{"vocab_size": 8192, "norm_place": "pre", "positions": "rope", "bias": "none", "init_std_qkv": 0.0343, "batch_tokens": [131072, 262144, 524288], "max_steps": 2319}
Each number is 50 + 15 x the weight over its row's rms, rounded and kept within 0 to 99. Layers, rows and columns count from 0. The size before them is the row's rms in percent of the matrix's.

# layer 2 MLP gate, 1344x256, rms 0.0733, rows 1036-1044, columns 0-255
099:74 57 26 33 25 77 46 59 69 59 28 33 59 39 62 52 60 50 17 45 69 61 70 32 37 54 97 38 62 61 57 76 66 11 62 36 41 43 38 49 39 54 79 39 32 55 41 32 66 39 67 43 79 53 36 55 26 44 59 61 32 71 52 44 58 51 53 41 73 69 47 47 72 46 42 57 57 50 46 39 74 42 24 85 53 34 59 56 48 55 22 43 44 59 28 61 45 58 48 53 54 32 66 73 46 63 50 73 43 41 26 32 70 38 45 52 63 26 66 57 38 70 46 66 69 44 23 35 41 44 87 53 40 67 18 41 55 70 56 62 45 71 45 55 54 50 59 32 49 31 72 44 33 42 50 39 40 33 70 56 58 64 79 46 52 37 40 51 47 52 47 63 32 53 68 79 40 91 31 47 59 56 60 45 24 56 54 55 79 37 65 42 40 47 68 50 38 38 33 43 60 51 36 25 48 53 46 72 60 55 67 41 51 54 45 39 64 66 64 60 59 63 51 70 52 61 49 52 72 30 60 23 55 70 72 27 51 64 52 63 56 43 67 29 68 17 36 61 58 63 53 35 77 49 37 59
092:31 70 70 51 54 59 64 26 66 57 35 46 39 44 84 44 57 27 35 26 40 57 40 32 55 42 40 40 43 48 26 41 54 34 29 66 46 74 47 34 61 59 35 56 70 53 44 70 38 47 54 27 71 45 51 15 59 39 67 67 55 46 53 28 75 70 85 70 87 34 39 56 41 49 48 42 38 58 35 60 54 54 54 37 68 14 58 48 78 46 54 55 63 44 60 33 30 71 40 54 51 62 67 36 46 40 43 52 57 65 71 18 38 47 60 35 59 37 48 64 36 46 49 48 56 46 60 49 49 55 19 17 43 19 49 55 35 68 47 40 70 51 51 63 37 31 47 23 64 52 53 32 35 43 33 20 57 88 50 44 43 34 38 71 38 43 41 55 43 68 18 38 59 62 55 61 44 71 39 44 37 42 34 27 42 63 77 54 55 48 22 69 42 75 40 55 29 39 39 49 31 45 37 44 50 70 50 18 34 39 67 43 40 44 64 48 51 66 56 34 84 62 61 53 59 58 38 73 41 52 63 40 26 25 33 61 44 36 48 66 56 58 42 15 51 51 30 65 31 70 73 73 55 60 58 76
106:54 59 56 39 50 75 47 34 63 60 26 74 38 81 30 43 48 60 43 51 39 60 38 54 72 26 66 62 37 46 75 46 52 59 47 63 69 55 72 36 32 48 51 46 45 51 77 59 49 66 64 65 50 34 48 50 64 54 59 55 50 72 54 40 66 50 82 54 60 24 31 29 34 69 65 67 50 57 32 46 46 31 35 43 43 62 89 50 36 55 40 43 49 33 09 56 48 77 00 65 46 48 71 46 51 48 73 53 57 72 28 24 56 56 53 71 61 33 38 60 65 30 35 59 71 12 32 52 60 23 54 69 68 50 47 31 45 40 46 64 45 54 58 61 48 65 58 48 56 60 50 61 20 55 49 41 46 42 33 41 41 24 33 57 52 63 44 59 25 35 41 70 59 67 46 28 41 55 28 21 37 67 49 42 58 65 58 62 73 71 57 61 38 80 32 56 31 49 41 47 34 58 62 72 64 69 73 29 62 59 51 63 57 43 56 49 56 44 33 30 30 88 69 56 68 31 30 51 53 41 51 32 43 47 61 49 63 42 31 44 58 78 36 82 47 54 60 33 63 36 34 40 52 39 87 66
096:56 31 63 61 26 39 38 55 24 41 65 76 93 67 21 48 63 63 73 45 60 63 37 70 52 31 36 48 27 63 70 48 39 52 56 51 52 67 67 49 39 31 56 52 83 54 51 46 40 80 63 64 31 49 50 47 46 67 70 60 79 48 47 52 49 53 22 55 50 56 63 72 52 42 51 63 54 63 69 44 58 63 45 41 58 31 86 73 40 39 26 38 84 46 44 56 50 70 66 22 47 62 43 48 70 48 36 62 47 19 43 13 46 75 58 50 63 47 28 53 36 33 38 55 49 41 42 45 38 49 69 57 68 47 50 46 38 23 46 40 68 59 42 59 91 48 59 12 58 39 51 55 53 57 26 62 38 67 47 21 62 39 58 54 77 43 21 65 35 38 43 54 54 58 52 33 63 51 36 40 59 42 45 52 74 50 48 32 44 40 45 32 54 70 53 41 26 41 36 50 34 71 66 46 81 50 39 31 65 25 39 32 59 52 82 60 52 61 63 69 73 49 67 20 55 31 67 62 48 53 59 66 35 84 57 56 39 48 64 57 49 67 36 22 62 46 66 44 21 51 54 47 63 33 72 50
107:39 33 67 61 43 24 56 66 34 52 44 60 43 75 72 74 58 55 32 65 53 53 53 37 54 39 61 57 49 61 52 33 70 48 34 60 43 73 28 49 62 49 37 57 31 47 64 16 66 56 31 51 54 21 49 61 57 46 61 53 49 21 43 59 65 24 41 69 72 67 33 60 33 61 35 56 42 17 25 02 52 39 42 46 24 49 49 59 37 16 53 62 38 62 21 69 40 23 66 31 42 46 79 52 81 58 52 41 59 54 55 63 36 57 43 58 54 57 59 51 66 39 36 57 48 65 39 34 46 46 56 34 51 41 52 27 70 49 57 61 61 61 45 48 62 55 27 58 32 47 41 56 51 50 53 62 23 52 56 62 65 75 47 53 28 39 72 82 71 64 74 52 55 62 09 51 62 52 56 51 40 44 90 40 41 69 44 59 47 57 47 33 66 23 25 52 23 61 53 82 60 43 60 45 43 77 31 45 48 47 66 35 39 41 35 42 57 38 32 56 37 45 79 48 48 46 49 45 59 29 52 53 86 17 60 63 33 50 43 56 30 53 07 31 33 47 52 31 75 45 58 55 45 42 71 52
104:39 23 43 55 46 56 53 59 45 38 59 56 50 16 39 58 49 42 55 44 60 42 19 61 65 41 41 56 57 41 63 62 51 51 67 38 51 61 26 49 41 73 46 56 69 77 57 67 32 33 54 54 39 64 52 18 64 36 71 34 43 41 62 61 35 30 47 43 58 40 50 18 51 50 38 26 46 61 32 35 75 36 52 58 51 44 27 87 33 40 60 32 36 55 44 72 38 58 44 73 55 52 61 38 63 59 50 58 62 45 61 46 53 68 57 44 28 64 48 48 40 83 49 48 48 34 47 36 55 45 60 77 51 44 49 65 89 52 40 38 20 32 35 47 37 21 70 52 32 47 19 51 38 74 50 63 46 19 43 47 58 36 40 82 40 38 68 66 40 40 15 38 42 57 75 26 47 48 42 45 56 38 32 39 42 41 62 66 46 26 63 57 30 43 33 57 67 71 21 40 33 51 54 37 52 40 77 71 36 60 41 36 36 48 45 35 23 74 32 26 59 48 63 41 61 37 37 58 75 14 36 49 54 32 55 73 42 62 57 58 81 62 64 38 44 27 82 25 95 55 43 45 43 41 44 62
096:48 58 56 67 46 30 56 59 69 65 40 42 66 58 66 59 41 19 29 89 60 54 70 59 39 26 52 39 56 67 68 50 32 44 27 63 69 54 55 17 54 61 44 66 30 57 65 60 46 63 64 41 37 35 31 58 46 31 55 51 58 53 55 33 55 56 71 57 49 45 80 49 34 54 33 36 64 46 60 44 36 71 54 52 25 10 65 38 46 42 36 47 59 44 91 89 73 70 56 64 31 23 42 30 38 37 34 62 38 67 46 56 60 55 43 48 41 53 38 47 52 76 37 58 42 39 44 59 38 39 63 28 63 55 48 55 55 76 32 44 59 44 83 31 58 57 78 53 76 64 68 57 54 51 40 66 53 55 53 49 46 33 63 75 60 57 72 76 58 51 60 66 41 65 57 52 53 61 66 37 60 49 37 52 04 51 48 24 65 42 48 36 39 38 35 43 61 66 69 31 56 16 29 37 66 32 57 68 68 39 68 37 18 26 50 19 41 32 56 50 56 39 30 07 77 44 64 24 38 42 61 49 49 36 56 48 49 37 65 49 80 57 69 48 67 47 39 44 60 33 51 59 35 52 50 43
097:31 45 85 68 18 51 45 60 45 30 52 46 49 75 44 53 69 39 60 51 40 46 38 32 72 39 59 44 60 57 65 33 43 60 31 36 41 45 53 53 48 74 70 51 68 51 54 36 16 52 53 29 62 48 62 73 50 63 37 41 34 28 55 36 74 45 56 49 57 40 60 63 46 57 34 86 49 44 40 59 72 78 66 65 36 67 61 52 55 25 26 69 48 64 65 38 60 44 47 41 65 63 16 21 42 56 75 60 83 56 41 25 35 48 43 52 46 60 46 48 54 62 35 41 07 54 57 72 59 36 33 56 61 46 43 51 58 49 46 31 47 51 36 51 06 22 74 20 53 53 39 53 40 38 42 30 61 60 36 65 17 18 51 67 74 58 54 57 54 39 62 44 30 36 55 18 65 39 38 68 50 24 71 47 43 41 44 44 51 15 19 42 69 76 70 73 42 36 43 20 64 59 61 33 51 35 55 58 61 40 62 42 50 63 44 55 45 48 60 49 50 40 44 39 56 46 52 58 70 38 55 49 68 32 35 47 41 53 78 50 53 42 57 59 18 71 25 47 47 40 63 48 34 32 81 72
102:32 45 42 44 43 47 42 45 55 46 78 63 63 61 61 71 60 64 04 49 56 63 53 35 67 35 66 82 45 49 43 67 37 76 51 47 57 51 58 59 32 47 45 42 41 46 39 60 56 54 56 65 45 64 60 63 56 40 54 52 45 43 85 33 70 55 45 25 19 24 32 79 33 31 39 55 53 19 57 35 37 36 44 18 28 35 29 59 45 48 48 68 45 30 41 47 67 48 63 35 66 34 49 74 19 46 46 31 54 58 46 65 55 43 52 21 85 43 49 27 29 56 56 47 66 45 48 20 51 37 35 45 75 61 34 55 29 77 32 56 47 43 53 51 39 13 56 62 64 57 52 46 46 59 53 43 43 46 53 70 41 65 63 50 52 51 59 47 58 26 44 67 30 27 54 40 48 58 33 66 61 45 47 14 33 29 26 33 45 58 71 59 14 42 63 37 56 72 54 38 62 66 30 62 62 57 50 70 56 22 39 31 63 56 54 39 56 29 17 60 39 37 49 28 29 45 55 72 35 65 51 44 29 75 46 30 41 62 52 45 23 48 44 58 61 70 15 56 53 72 41 50 46 49 11 37
# layer 2 MLP up, 1344x256, rms 0.0733, rows 1036-1044, columns 0-255
100:69 52 48 63 55 28 40 39 46 61 53 40 48 66 60 57 28 67 31 72 40 61 59 36 73 73 43 41 49 29 61 59 46 46 55 67 45 41 82 21 65 33 32 33 55 44 40 21 52 43 34 46 35 60 26 78 58 60 42 78 61 37 73 25 50 58 72 56 55 59 51 67 49 36 40 41 62 36 47 37 50 37 31 49 14 45 56 51 30 90 68 27 35 58 36 48 57 55 50 46 53 31 34 50 76 62 46 65 55 36 57 69 59 27 34 60 43 46 54 46 66 37 63 18 55 55 70 54 49 82 36 15 39 46 32 39 59 48 55 70 51 47 25 44 38 65 05 73 36 55 75 44 56 58 42 21 45 38 56 68 39 65 61 47 56 48 61 34 60 55 56 63 19 67 54 58 38 33 48 51 63 40 78 25 53 67 27 41 29 77 73 66 19 58 54 34 47 55 44 71 54 42 40 47 45 42 44 46 57 20 42 48 35 34 61 54 57 55 82 46 49 52 49 14 20 48 74 64 59 37 36 50 41 74 55 65 41 58 70 66 40 36 74 57 39 67 56 39 57 51 34 40 63 22 63 36
099:38 55 57 47 73 57 52 75 46 69 43 54 42 37 26 67 44 51 54 64 51 47 44 40 59 34 43 52 46 45 48 55 19 66 40 78 51 49 70 56 75 53 33 58 81 59 37 74 22 43 50 38 40 60 34 33 33 66 43 56 58 31 53 29 43 98 53 35 56 59 59 46 66 25 47 23 69 48 58 52 55 11 53 72 43 48 53 64 47 56 33 60 63 63 58 62 73 72 16 48 29 35 76 33 77 34 61 34 53 40 68 56 29 37 60 43 42 55 66 43 30 46 60 58 51 45 35 45 81 53 61 47 43 38 42 33 63 39 16 29 28 36 21 52 40 59 38 46 69 81 77 33 52 47 56 42 35 63 70 50 65 58 71 09 61 45 45 42 34 71 44 59 58 42 75 66 55 59 63 65 55 54 50 64 39 57 51 45 29 38 46 75 51 54 36 41 36 28 40 57 40 47 38 30 41 40 43 44 51 80 52 63 08 32 40 85 58 47 53 27 42 47 34 31 28 54 30 68 39 53 37 48 63 33 55 39 46 58 79 64 53 68 37 62 50 55 52 64 45 30 70 69 45 51 80 57
101:50 41 75 63 87 27 31 43 55 21 42 51 44 93 38 57 45 49 44 55 45 39 74 45 28 45 62 40 47 66 56 53 50 54 67 58 29 58 44 47 40 52 66 56 49 45 62 36 42 41 37 30 44 65 53 33 58 44 56 38 48 66 63 30 32 63 55 53 50 43 29 69 37 45 08 45 38 27 52 62 33 50 29 40 60 71 29 56 31 77 55 73 60 56 50 49 64 24 32 67 77 45 67 19 36 68 24 65 39 45 39 59 37 58 34 62 69 55 49 40 67 38 63 26 61 41 59 45 46 42 54 59 69 70 37 57 54 42 38 42 74 49 22 25 60 45 38 66 74 36 43 55 50 22 44 41 58 42 53 40 58 62 53 41 49 60 72 70 51 40 45 33 36 44 44 72 32 46 53 39 42 51 38 69 33 62 64 80 45 39 82 54 32 43 38 58 55 13 55 76 55 59 59 39 71 43 38 70 61 58 66 59 38 37 23 27 33 27 23 37 40 37 50 42 54 60 56 44 34 45 24 61 76 43 59 15 83 63 63 59 71 58 99 37 59 50 48 43 63 52 40 24 34 56 63 50
096:52 64 60 62 99 65 33 56 62 47 60 46 35 72 55 69 40 49 57 62 50 41 75 53 43 28 47 37 40 48 44 47 57 69 52 56 69 61 45 46 56 30 70 75 40 28 51 48 38 53 49 45 87 48 73 64 53 48 58 67 28 58 54 46 58 64 28 52 49 45 47 42 33 39 36 45 57 57 49 39 35 47 14 39 65 53 53 47 45 51 35 36 64 60 74 33 27 24 57 60 51 53 47 29 66 53 49 24 56 56 39 74 33 63 18 37 51 40 51 51 43 38 83 30 32 31 43 50 52 43 44 24 57 24 70 33 54 18 78 32 60 63 60 37 41 51 62 43 20 37 73 65 48 78 52 62 53 40 42 22 50 49 55 32 22 42 58 47 44 48 37 34 41 01 30 40 52 52 25 51 51 80 49 59 62 28 44 50 48 42 28 44 16 39 56 44 53 24 51 19 19 54 55 44 53 42 54 41 47 28 55 21 66 57 59 08 67 68 50 67 47 54 76 46 63 53 54 52 47 48 63 56 50 72 54 50 36 50 37 30 30 82 46 47 44 54 44 37 37 73 36 61 79 53 38 57
101:25 60 26 73 60 72 61 67 12 76 37 42 60 34 31 61 62 43 36 42 84 61 74 36 55 57 67 58 43 52 64 41 45 70 25 59 63 36 49 32 30 56 50 23 53 49 59 61 35 41 46 49 48 67 54 50 43 90 25 21 52 53 73 40 40 58 31 45 55 60 69 58 54 60 77 35 34 60 65 63 64 60 53 61 55 34 29 63 16 62 76 48 85 71 41 57 44 48 40 38 54 59 16 53 34 70 63 46 77 66 50 51 45 64 40 27 63 63 28 53 43 42 55 56 49 65 26 43 20 78 56 49 40 33 42 17 80 49 56 28 64 24 38 71 57 76 61 59 35 48 77 58 59 54 57 34 49 57 60 58 46 42 61 58 53 41 58 33 25 64 48 71 36 33 38 40 58 31 51 46 54 73 66 55 73 54 53 68 52 36 52 61 72 63 54 76 54 62 66 34 56 43 30 44 38 54 50 50 51 39 48 19 31 51 51 70 50 31 59 51 62 35 46 42 37 75 32 59 54 45 31 35 51 62 68 68 48 49 51 61 60 59 18 69 29 74 61 69 42 39 38 31 31 66 31 48
100:53 58 28 76 28 35 68 38 49 63 43 62 45 51 46 35 77 60 35 42 56 29 63 53 63 58 45 32 55 45 43 31 48 52 67 30 51 72 40 53 36 39 75 39 45 61 44 37 46 78 43 59 46 64 50 61 82 67 53 27 60 49 54 28 53 86 48 36 35 65 39 58 25 63 39 51 40 55 23 61 30 50 56 35 36 31 45 57 55 27 30 68 63 49 34 47 42 38 35 35 68 22 50 32 33 84 38 48 58 27 47 51 53 49 47 64 50 24 23 37 57 22 47 55 51 29 10 37 51 51 37 43 17 47 09 61 64 45 43 50 24 54 27 24 43 43 35 58 70 46 48 45 59 44 57 41 44 45 51 47 44 62 30 68 51 61 35 45 85 57 83 62 50 34 47 64 54 51 55 78 28 31 46 40 51 56 55 45 59 56 44 26 11 44 57 60 49 53 61 43 48 35 67 88 28 46 47 59 44 59 52 68 30 48 51 52 24 35 43 28 17 66 62 50 49 69 80 57 62 56 48 36 66 58 40 94 58 79 57 57 23 47 39 44 42 77 38 51 49 62 40 46 59 54 31 54
092:62 45 68 48 84 70 52 37 33 27 60 73 39 57 26 00 49 56 69 26 72 46 28 34 57 57 63 63 56 48 23 46 41 73 83 53 45 50 32 83 44 52 55 60 62 58 51 28 46 35 29 63 78 65 41 25 39 53 64 47 56 62 66 57 45 21 30 39 68 65 52 55 47 40 84 29 50 60 45 65 55 32 57 38 37 71 45 54 59 74 59 42 32 72 14 34 51 49 46 61 42 68 62 64 54 78 65 41 65 43 46 50 37 60 50 53 53 58 47 46 77 49 23 32 51 55 70 46 43 51 43 72 50 54 44 53 36 40 53 28 53 68 24 80 71 62 11 51 42 42 40 60 41 37 48 43 51 44 58 45 44 56 30 27 36 44 33 21 35 48 29 44 42 50 44 61 58 30 28 13 34 44 84 39 65 48 47 72 65 63 23 55 54 35 71 54 57 28 53 62 58 66 60 74 59 50 42 21 56 41 62 42 92 58 53 65 57 47 40 50 48 64 61 54 33 70 56 58 52 41 43 55 48 52 46 68 48 68 47 35 35 56 36 67 47 38 73 67 30 35 49 50 40 50 69 46
097:46 34 59 40 45 56 61 52 45 45 53 47 73 61 52 61 74 58 47 34 48 93 57 66 61 28 49 38 58 41 57 45 31 69 19 23 33 23 31 48 69 51 61 64 51 43 68 25 35 54 29 36 51 58 71 53 49 71 35 50 24 21 47 55 73 56 52 50 53 52 48 47 74 65 41 46 36 55 28 68 44 42 54 31 56 65 52 48 66 24 45 64 51 72 50 39 39 21 62 47 53 58 39 57 43 51 56 70 51 49 33 26 21 66 42 41 53 46 44 52 31 67 44 60 24 65 11 32 65 47 48 58 43 44 41 78 78 43 61 62 38 36 23 35 32 42 23 48 53 57 67 60 51 61 58 49 50 60 45 67 24 32 66 42 65 35 72 39 72 33 58 75 59 35 27 24 38 58 67 74 44 38 50 39 68 53 47 47 40 47 47 40 57 46 50 48 41 24 48 53 87 51 59 50 72 24 43 65 51 46 63 68 24 36 54 14 39 41 92 44 78 51 36 49 54 55 30 50 48 64 18 40 61 49 37 38 40 43 93 26 54 72 39 59 30 61 30 29 62 38 54 51 41 28 67 58
107:49 35 51 51 37 76 78 48 61 49 21 65 56 53 71 43 18 75 46 45 70 62 24 74 55 37 56 21 51 50 44 46 54 65 68 48 51 40 52 39 40 69 42 28 39 62 67 46 46 36 64 68 72 30 57 30 73 53 50 40 56 57 24 34 59 43 39 55 48 53 52 51 55 21 77 78 42 62 77 90 72 36 63 56 58 66 45 53 39 63 62 57 14 75 54 59 19 47 50 61 34 48 66 56 50 73 59 47 39 66 64 50 28 51 59 50 47 28 76 62 41 50 53 48 45 28 55 65 49 77 69 44 44 47 57 43 19 19 38 48 45 70 50 82 38 32 55 48 54 48 75 37 20 45 43 45 56 45 60 60 58 55 54 27 42 36 51 49 50 36 74 48 75 38 35 45 64 34 38 35 74 42 67 72 73 41 82 73 45 62 46 73 76 49 57 40 29 28 34 43 48 53 68 53 62 44 36 59 63 50 53 32 28 70 78 73 48 42 64 53 74 71 33 38 52 74 41 40 56 44 32 64 56 75 44 43 47 41 30 32 61 34 31 64 54 69 61 65 52 43 70 64 50 59 25 72
# layer 2 MLP down (transposed), 1344x256, rms 0.0632, rows 1036-1044, columns 0-255
103:46 56 50 45 46 46 63 40 58 56 39 60 54 66 56 76 64 61 61 24 41 26 57 63 57 31 51 44 52 46 32 59 45 25 51 47 50 41 53 50 30 44 53 72 35 50 46 37 49 51 55 53 72 45 66 59 37 33 70 60 67 57 48 53 42 39 53 51 35 50 32 40 52 62 55 54 46 56 26 57 70 56 93 46 76 57 48 39 33 48 31 31 42 57 47 57 59 47 55 31 30 31 45 36 51 80 52 36 69 87 31 60 45 40 35 29 38 47 57 60 13 56 31 88 64 55 37 36 20 28 47 70 63 57 45 44 85 63 62 42 58 38 65 46 59 23 66 06 73 65 36 60 35 00 42 67 50 36 43 44 54 38 45 70 64 48 60 94 44 60 17 61 53 72 18 53 43 68 32 60 20 52 73 53 63 46 66 41 63 48 60 48 86 54 65 65 54 68 41 52 47 41 42 37 44 74 64 64 47 66 48 49 57 59 38 41 40 31 58 76 64 32 40 59 37 61 49 26 61 67 55 77 44 52 45 21 52 51 42 38 30 55 27 57 74 44 50 80 46 27 35 40 49 51 44 47
087:70 54 34 42 44 54 54 55 30 34 68 40 73 67 68 36 50 58 58 43 54 59 66 48 57 57 58 57 54 54 40 48 79 39 66 29 50 32 59 38 33 38 59 33 25 44 68 36 74 35 36 55 67 44 57 66 76 50 68 25 44 58 38 62 44 00 44 61 24 35 42 61 52 81 66 78 43 53 42 53 42 94 56 39 43 54 34 48 44 50 72 40 39 51 54 49 42 37 77 37 69 56 07 71 27 78 40 46 52 32 33 51 66 62 47 56 57 56 37 76 62 57 49 45 59 46 58 49 18 48 34 49 51 66 47 62 31 58 71 73 67 51 74 64 38 57 69 63 15 37 36 66 59 45 37 71 62 52 46 46 52 55 33 81 40 48 35 34 59 26 41 35 36 55 18 31 67 44 54 46 63 38 39 27 55 22 63 50 53 48 70 31 63 44 54 75 63 50 57 42 68 73 69 74 36 57 47 58 35 16 47 53 83 72 69 31 61 50 67 68 53 49 47 54 64 55 57 27 60 21 55 56 55 83 46 54 65 65 41 44 59 57 64 48 47 40 37 44 58 60 38 25 45 35 29 39
104:57 65 35 41 19 42 80 44 64 54 63 53 40 47 53 42 50 58 26 58 67 72 49 38 83 19 35 65 34 52 23 36 31 36 52 56 75 26 51 75 47 55 50 11 61 59 44 46 66 76 50 53 44 54 32 66 56 60 49 38 42 60 53 57 46 47 33 45 55 32 75 12 40 56 81 62 56 38 38 54 49 46 37 48 43 36 43 57 51 26 46 31 45 41 66 62 54 50 38 46 35 74 78 79 33 24 59 48 49 42 50 48 35 60 58 58 45 39 41 57 56 67 56 60 42 37 69 42 62 40 43 42 47 26 60 65 48 62 43 37 43 68 76 82 42 48 69 35 53 75 33 51 42 85 43 37 17 35 46 53 39 52 54 52 55 59 38 48 53 52 62 76 52 53 48 47 66 51 58 47 53 60 53 21 62 81 60 40 48 35 47 68 54 68 49 55 41 54 37 06 41 46 54 56 34 58 42 41 76 31 34 45 61 62 66 76 25 70 63 76 59 74 62 87 61 64 16 81 75 61 62 60 52 39 55 65 26 36 53 45 49 64 60 61 18 29 57 55 69 73 44 70 58 66 56 70
097:65 61 38 38 27 27 60 57 37 61 42 13 51 25 65 34 57 49 66 33 49 62 49 55 65 73 71 80 51 74 30 68 56 45 71 65 33 31 43 71 60 85 25 30 61 82 44 39 44 38 74 52 35 57 19 50 64 39 28 43 50 39 36 69 26 38 48 56 49 66 52 36 44 59 36 51 46 32 47 42 54 68 55 65 31 55 25 50 54 56 67 34 54 60 32 54 38 57 57 50 52 70 48 54 37 53 57 50 49 59 51 76 67 19 66 57 29 51 69 42 37 48 47 41 87 30 51 42 35 77 47 54 42 43 24 67 70 47 44 48 58 39 54 38 66 49 56 59 48 61 26 56 62 48 53 45 59 30 55 59 53 66 27 64 45 83 62 46 78 51 75 54 48 71 53 69 72 52 57 63 62 42 55 35 45 70 46 45 69 38 58 56 51 66 62 51 66 86 60 51 66 45 29 21 23 70 48 86 44 69 43 80 18 46 33 73 61 52 80 62 38 51 44 67 69 64 57 39 61 44 49 47 47 57 31 50 48 41 64 34 40 43 75 63 44 17 47 80 56 27 49 33 52 54 77 52
108:78 34 59 40 28 40 61 50 59 25 53 33 48 51 83 48 70 50 33 67 53 46 52 35 41 45 25 38 63 76 36 50 74 10 54 53 22 56 18 59 49 76 24 33 55 32 61 52 39 51 64 55 82 21 55 59 62 42 74 67 58 23 42 54 63 39 88 79 87 73 39 54 46 45 49 57 39 24 34 37 45 45 49 30 13 44 52 46 32 45 37 49 48 54 64 46 39 36 63 42 51 28 73 61 69 49 37 69 77 53 62 59 61 59 32 50 43 52 80 21 42 39 56 42 61 05 46 51 61 32 67 59 39 38 57 62 50 50 50 41 53 65 62 72 70 43 41 49 37 38 23 49 48 22 46 42 52 46 56 61 75 60 51 61 40 54 40 56 49 64 50 25 75 34 58 58 55 69 58 56 46 39 48 51 43 53 37 50 50 42 60 74 64 53 44 41 47 48 45 83 48 48 40 31 51 66 68 30 62 58 60 45 23 47 37 38 50 40 34 49 40 52 80 84 39 53 37 42 66 48 43 51 70 31 27 43 43 58 74 46 59 66 68 36 53 48 60 37 75 77 71 41 57 50 74 25
105:56 47 41 41 57 50 64 38 58 54 76 40 61 29 35 54 46 46 36 32 47 60 35 55 54 61 60 41 24 22 17 65 66 63 38 39 46 52 15 57 59 64 33 53 55 53 65 48 39 24 58 52 19 53 76 49 62 39 38 63 27 30 55 55 34 28 47 30 49 65 43 40 61 51 45 42 56 57 18 33 49 09 78 43 63 49 47 74 56 47 63 36 59 66 50 80 62 76 47 52 48 66 74 80 41 51 52 41 54 39 72 60 56 54 49 37 33 55 67 64 45 62 40 51 42 49 31 67 58 57 63 55 60 38 37 42 60 42 36 56 46 33 68 44 62 32 52 34 67 56 25 55 64 38 59 49 48 28 41 50 46 45 70 31 15 49 35 48 05 64 20 41 62 43 82 32 48 26 61 34 73 17 33 48 36 15 75 60 36 52 63 65 37 83 48 55 48 45 37 29 39 70 41 60 50 35 30 65 68 61 53 40 35 35 48 40 61 30 31 30 61 54 76 47 68 32 31 53 59 39 71 52 47 35 46 62 39 22 64 55 62 53 76 42 26 29 58 46 67 28 55 37 53 37 54 20
076:66 61 56 72 30 26 53 49 52 55 27 56 79 72 57 52 59 19 37 78 31 34 54 61 40 32 53 32 41 80 33 44 35 56 39 51 66 64 63 30 52 67 38 75 31 59 50 63 50 57 39 40 48 46 38 74 71 48 57 55 47 44 39 42 38 49 39 57 58 38 67 63 65 48 41 23 74 69 46 67 42 31 61 64 40 21 80 70 49 44 44 59 37 52 42 80 47 69 56 86 58 51 34 48 28 28 53 32 31 59 41 47 48 58 57 54 56 74 66 46 54 65 28 38 58 60 45 68 15 45 61 36 88 48 36 39 54 69 11 50 51 37 78 34 56 42 57 75 52 53 35 64 44 34 39 56 60 50 24 65 53 68 60 76 64 72 81 61 64 34 58 32 69 60 54 62 66 49 55 51 54 47 57 35 44 48 63 34 55 36 36 43 62 46 37 50 64 70 68 24 61 29 23 40 71 30 52 47 74 41 68 51 18 37 61 32 42 31 16 46 29 23 26 21 53 60 74 40 19 59 57 46 58 38 46 51 37 45 63 53 48 52 51 46 58 73 71 41 33 54 49 43 38 52 53 66
089:65 22 38 21 71 46 55 30 39 55 85 69 53 21 41 51 57 53 50 44 49 32 40 47 53 67 47 55 37 45 36 43 56 11 76 62 69 74 55 52 52 41 37 59 49 61 15 64 73 40 70 70 18 55 32 58 52 36 47 56 34 67 50 41 37 53 48 49 40 48 17 43 28 37 33 43 57 52 66 60 47 33 33 44 54 34 47 34 40 71 76 54 62 41 64 53 54 31 53 30 39 38 66 54 70 93 41 51 44 61 36 43 62 49 38 59 36 55 41 47 54 43 58 57 72 30 67 27 31 54 57 21 20 58 47 58 43 62 40 49 62 45 66 45 59 56 71 76 54 42 64 75 57 49 45 55 47 46 56 45 56 76 34 39 65 68 30 48 66 76 65 31 62 64 34 72 63 32 23 42 43 35 16 45 33 42 62 44 56 66 33 64 55 58 49 28 43 54 42 61 38 50 42 51 67 69 55 50 50 63 04 32 54 36 75 55 53 71 92 62 36 41 59 43 50 38 57 54 46 35 54 51 38 78 64 47 53 49 41 65 59 69 59 40 84 27 57 60 78 88 45 36 45 70 49 32
104:55 29 54 60 71 42 51 53 67 55 38 46 48 53 59 56 25 44 54 53 51 45 42 55 32 33 64 38 61 55 57 46 25 52 67 24 56 56 74 10 34 70 44 45 73 77 35 45 30 46 42 52 42 68 66 65 67 55 75 54 52 55 68 20 72 61 51 46 56 49 55 64 38 80 53 74 61 54 63 23 38 53 38 58 44 37 21 59 66 38 61 62 45 36 43 63 78 61 60 68 81 43 39 50 31 37 45 60 54 53 48 33 40 36 52 49 60 65 42 40 60 54 36 31 27 41 59 32 76 37 46 11 32 57 53 70 24 79 58 45 33 38 71 67 36 50 53 61 68 63 42 72 43 44 15 28 46 62 51 54 58 69 35 54 42 46 59 49 53 29 46 81 44 56 61 67 19 70 62 54 60 54 53 35 65 69 35 43 58 32 67 42 57 48 53 37 65 67 38 16 54 43 24 48 65 39 66 58 65 54 54 28 47 50 56 67 17 38 15 52 46 52 40 17 14 44 64 44 44 68 40 42 41 70 64 23 47 38 56 26 40 55 57 68 87 28 48 54 44 56 71 60 70 24 52 45